Part of a small language model's weights.
Size: 8 layers, width 128, vocabulary 1024.
Architecture: biases, tied embeddings.
Training: a variant of SOAP for these matrices, 157M tokens, 2401 steps.
Each number is 128 + 32 x the weight over the matrix's rms, rounded and kept within 0 to 255. Layers, rows and columns count from 0. Numbers have three digits each.

# layer 2 attention key, 96x128, rms 0.105, rows 49-95, columns 64-127
115122116141162121104106133133127074082052114123111094104085134141121140141163138103125106122161094162156115133095092157107170133167115121108126117178128110103122172081111102094127116127138161
153115116072102073139086139156104081087131095089164133075146095151135147093122128092121118158108113123136124137143158121111158161130094118129159089113110109116152114150187121123110051097137134
084074152181136097097147145142113162106125087135133138057129112139167101113143180139088161160056137156165107142108133151184033161054136114151095143151108100102080119096142113171099058150154146
090112137122075151109117122106143091144163078121048164120119130114115171125151141100133141175158139106127175161114154134107107131113098115148104170138126136149139160138131173108150116064126121
158110137119170130117121176169195093151161110094135130099104111091075128143152142140128158145144124101117149132108168085164119172150108158148129177131162135095147106157143149138140100120153153
150118153106137132102123128089176168161117125133122136117141140147160127147099125085143137096150089104143129113120149149109137112122107093153133086145115098091142149119152123131100122158105105
110111155176136151123175111125116102173111135180172134151084082118084102128119126153135153161101106150107149129101119167123099105195062150103150093144124076142138129133124122164158074114118141
093169107143111104130173100094068119166091107124111102077138136146141110098130140104106163151139144127171112176106138142104177113175099101135062152179119102110087129160077147058146135090134176
166147147132177153093118141167103123107120111120153121124185104157102131184101146112097155171163150174120123149132173116135141195142081133094099137066122145141099152127137136153086166147175161
122142122133150127128129139120150118122119110098162129172129127104092138102108121130153122143043137152106131112098175120110122103143123159163137066115122116124079120069108100119109131138122119
107166151176221112105094140127122118096178146111170129112121162135118112171137123085104137201111123141146139091146127094106129046102154137131123088126132098151122143164102198125061111117116176
135140096071175135150175155077182161187124178089102108069055128165162177143147146153134152144124119078072130082075132059107105183081111157106084145095134163094115131144074092116120119180137105
166092096110143127156135154121096155051164187106149097100122132139114147186075126157170090147106127081104149128179133142130144113101148153136108197118095131131161128102055134084153103083144128
094138185197142092120082141103143066143158080100116142071119145114157140073154135115170085154146081105117063072132139118155148146091150208112119115171150122118133166135121116140175127104066128
127129182121075137084124132112177140140116136161100124122150168128108135145158141111118119161119133168127124120125090133141105062177156152092139169173100130094099120110182100156116081146107137
140149112081164109162120150122136139123194058122126147147151121101141151138102137125080141111158100063120128073166168156172183127083141130083142144044160180109164089142158086099159119094162161
160115184089138163173084148168132123118130132117182143049144076119159165121169167093099106127101133157129143123143177142142142135152143083176178075182127128130140102129154133225148076170131149
145216155143178114200094091099121141137172151137150141172129151160133070120135099090124142113113088165121147094135096199105167157227127161117065082099098057176084101131129075124109077105136110
131203127083109116129171087214164076131114115102084110137127124096135157147106131083103153073045120084107103100168150071059168159101136154104087175182092235133084148083103201140107152118114156
094129161125126112128072104101134105093029135159198138141144110175182164090158102132122145119142162113157074114139154126111112092096134116162100105193089159127129149120156058125126130124095125
134069154194142159138140122141152139084142202101144147131124096165151130169067108147124114120084136123150114093123102140119106090086122056128096179165162159120187060173188105130157086125156128
125197097128149106131113144092182126144146138159078065070055105140161143120137142111167181137172062118097118146003115125111169116094173060142139094117103108060108133116114099126143107109058132
152173084120146129172112128123115168160128121121136166048116142170121185079111058101099150178156147114111171143147164131133125092090130112126095130110125140131122130089142162129123098137149121
187070096156112095125121134094079160123128164163116049121106088108138108119150151160120153082157119081070187100140075161091108118098091186129135158148176153167117125168163129160104143105089105
077102150171110121142073152130133168127071108173074125150150138161167132128103082135176107139102103177180137120099063121132124085092127122140144101146141084106100049096117125095148109094123144
109137168113176115153115134158096145124135144131124112103071138138082152123135149140128102117137122143115159140071141185176132151142129085120048139170110165121155121152134128136154051137148112
155098153134180153109154094096133167156096128086131116132101143190101118122115162194143147054145142069108158118207085138120151109099102074069145095100121109131116092158154123126097134119139126
166115122095162197141144141045117107148122138093092112143124184102124141132083160047073163121103088080097173210098094105077157137113112104140121171098159156173062142168093068136075155152101141
165156097102129115100134133245144132096015109081159095151105184087090083114100123156119114110115207100183182111074085168103095117160127150165157133134105103098074145082203126069161145140077154
127100121113097137157143148138080154094082140127109163089129136080118141178111085130176104137140132082153104127115156145163127184113171114177130172110127111099081109127117154193176151116112119
106104162176163115168099165083144142141091105093147148135099114086073190176113154142145116167195129129104104115129139135150148081115076158099121118115181129190144129132145157134158110151187125
031119111165143116082149138122124130125096089108152116137148096105104124140109173117072133189142133171156190100122129075122092093153095131039110145123147069179119127130165153133139106137088142
107082166073159135116105066138143105051129114135190151072140179136134110118085136088078059144155135140197155150156158149139105134134106131111077130145112108160118146121151163087130147134154099
105129162147121172149105082143133146167187150124112107101114104143054159156058146130140130108126130070093107128111121088169139097076095139169129133034085137104149129179129125099146137195110064
180154092135066120127137158115138166089142173098198124219105154181186108119110120108127096171185142143118098104185140098104182149137085143062129188132175145131094117103113124142117201210074207
080144138090104138112105186108126210175163085139159178151114153195085139154143142147093127164139145079133110107152096110118093171083123182113086082182095138130107210097090135120153142096125089
171092164147207122091107107140118132120139098144116189165157128207117135116106123037169131097155110130207134146104117090109072106112111110149105132122119135128167104059086130176119133147148139
089187118054216089095158157053142158137130152151134083102101148085143141161184149077111147132079162105168149110092140185133099121155090114115084165092109120102091160109095161167089176065127143
183160144117201141167043124118140103104137161099127085050170106167108108178099134124139130111143122114079230081075082105123124199111090211181146151154107122156173124164171067092110143161161091
086124080091174165138119084115159101067166136165167117131145088133142114140094132156110050116155146148139156060188078121128106103143113124126099115139137142091120120126117168191078135114084135
091182120150209115163138090086135135146069061142131176096142119145088173117062132167123115163116110129169146106123167146101166150179151081106092168112102133152131119168149144131150166097153131
159095193158159127204129124108108144099140139184175132121130115123161100182112174154059127145117123107150119156104089193079105111063109161087160058162128158110152093161103134142063123138137128
095172119122153142126178160097087162098112144150115097075130152119145164100155088096155140066160157126086114141118123128116137125177101165107097110115119121123143159082063150143119135199167114
135111127151127099124165182142163041144119124120098117102102193142092186138111108168135159186133132119089146079120147125146081150110107143131088081087200102134182126168099134103172137103105192
110134109134149145103134154146162120095111114171120122122147146148133122141149147103113096143123141116103107142127166190172121207126159123122112114112053092130056115118122116149104162153101112
102119104121130171129180150129113174196162166140143094115134119095168121167157125188182103030156129173168135096146147165117089107120089132099084122088150094101118175118080117104147121182031109
077122143154109158085107147196145087107141129113085103184063160119175134127167195078121134158137126141101128136157083072121139136144106099148143096073103128121148101143133135163172153174093127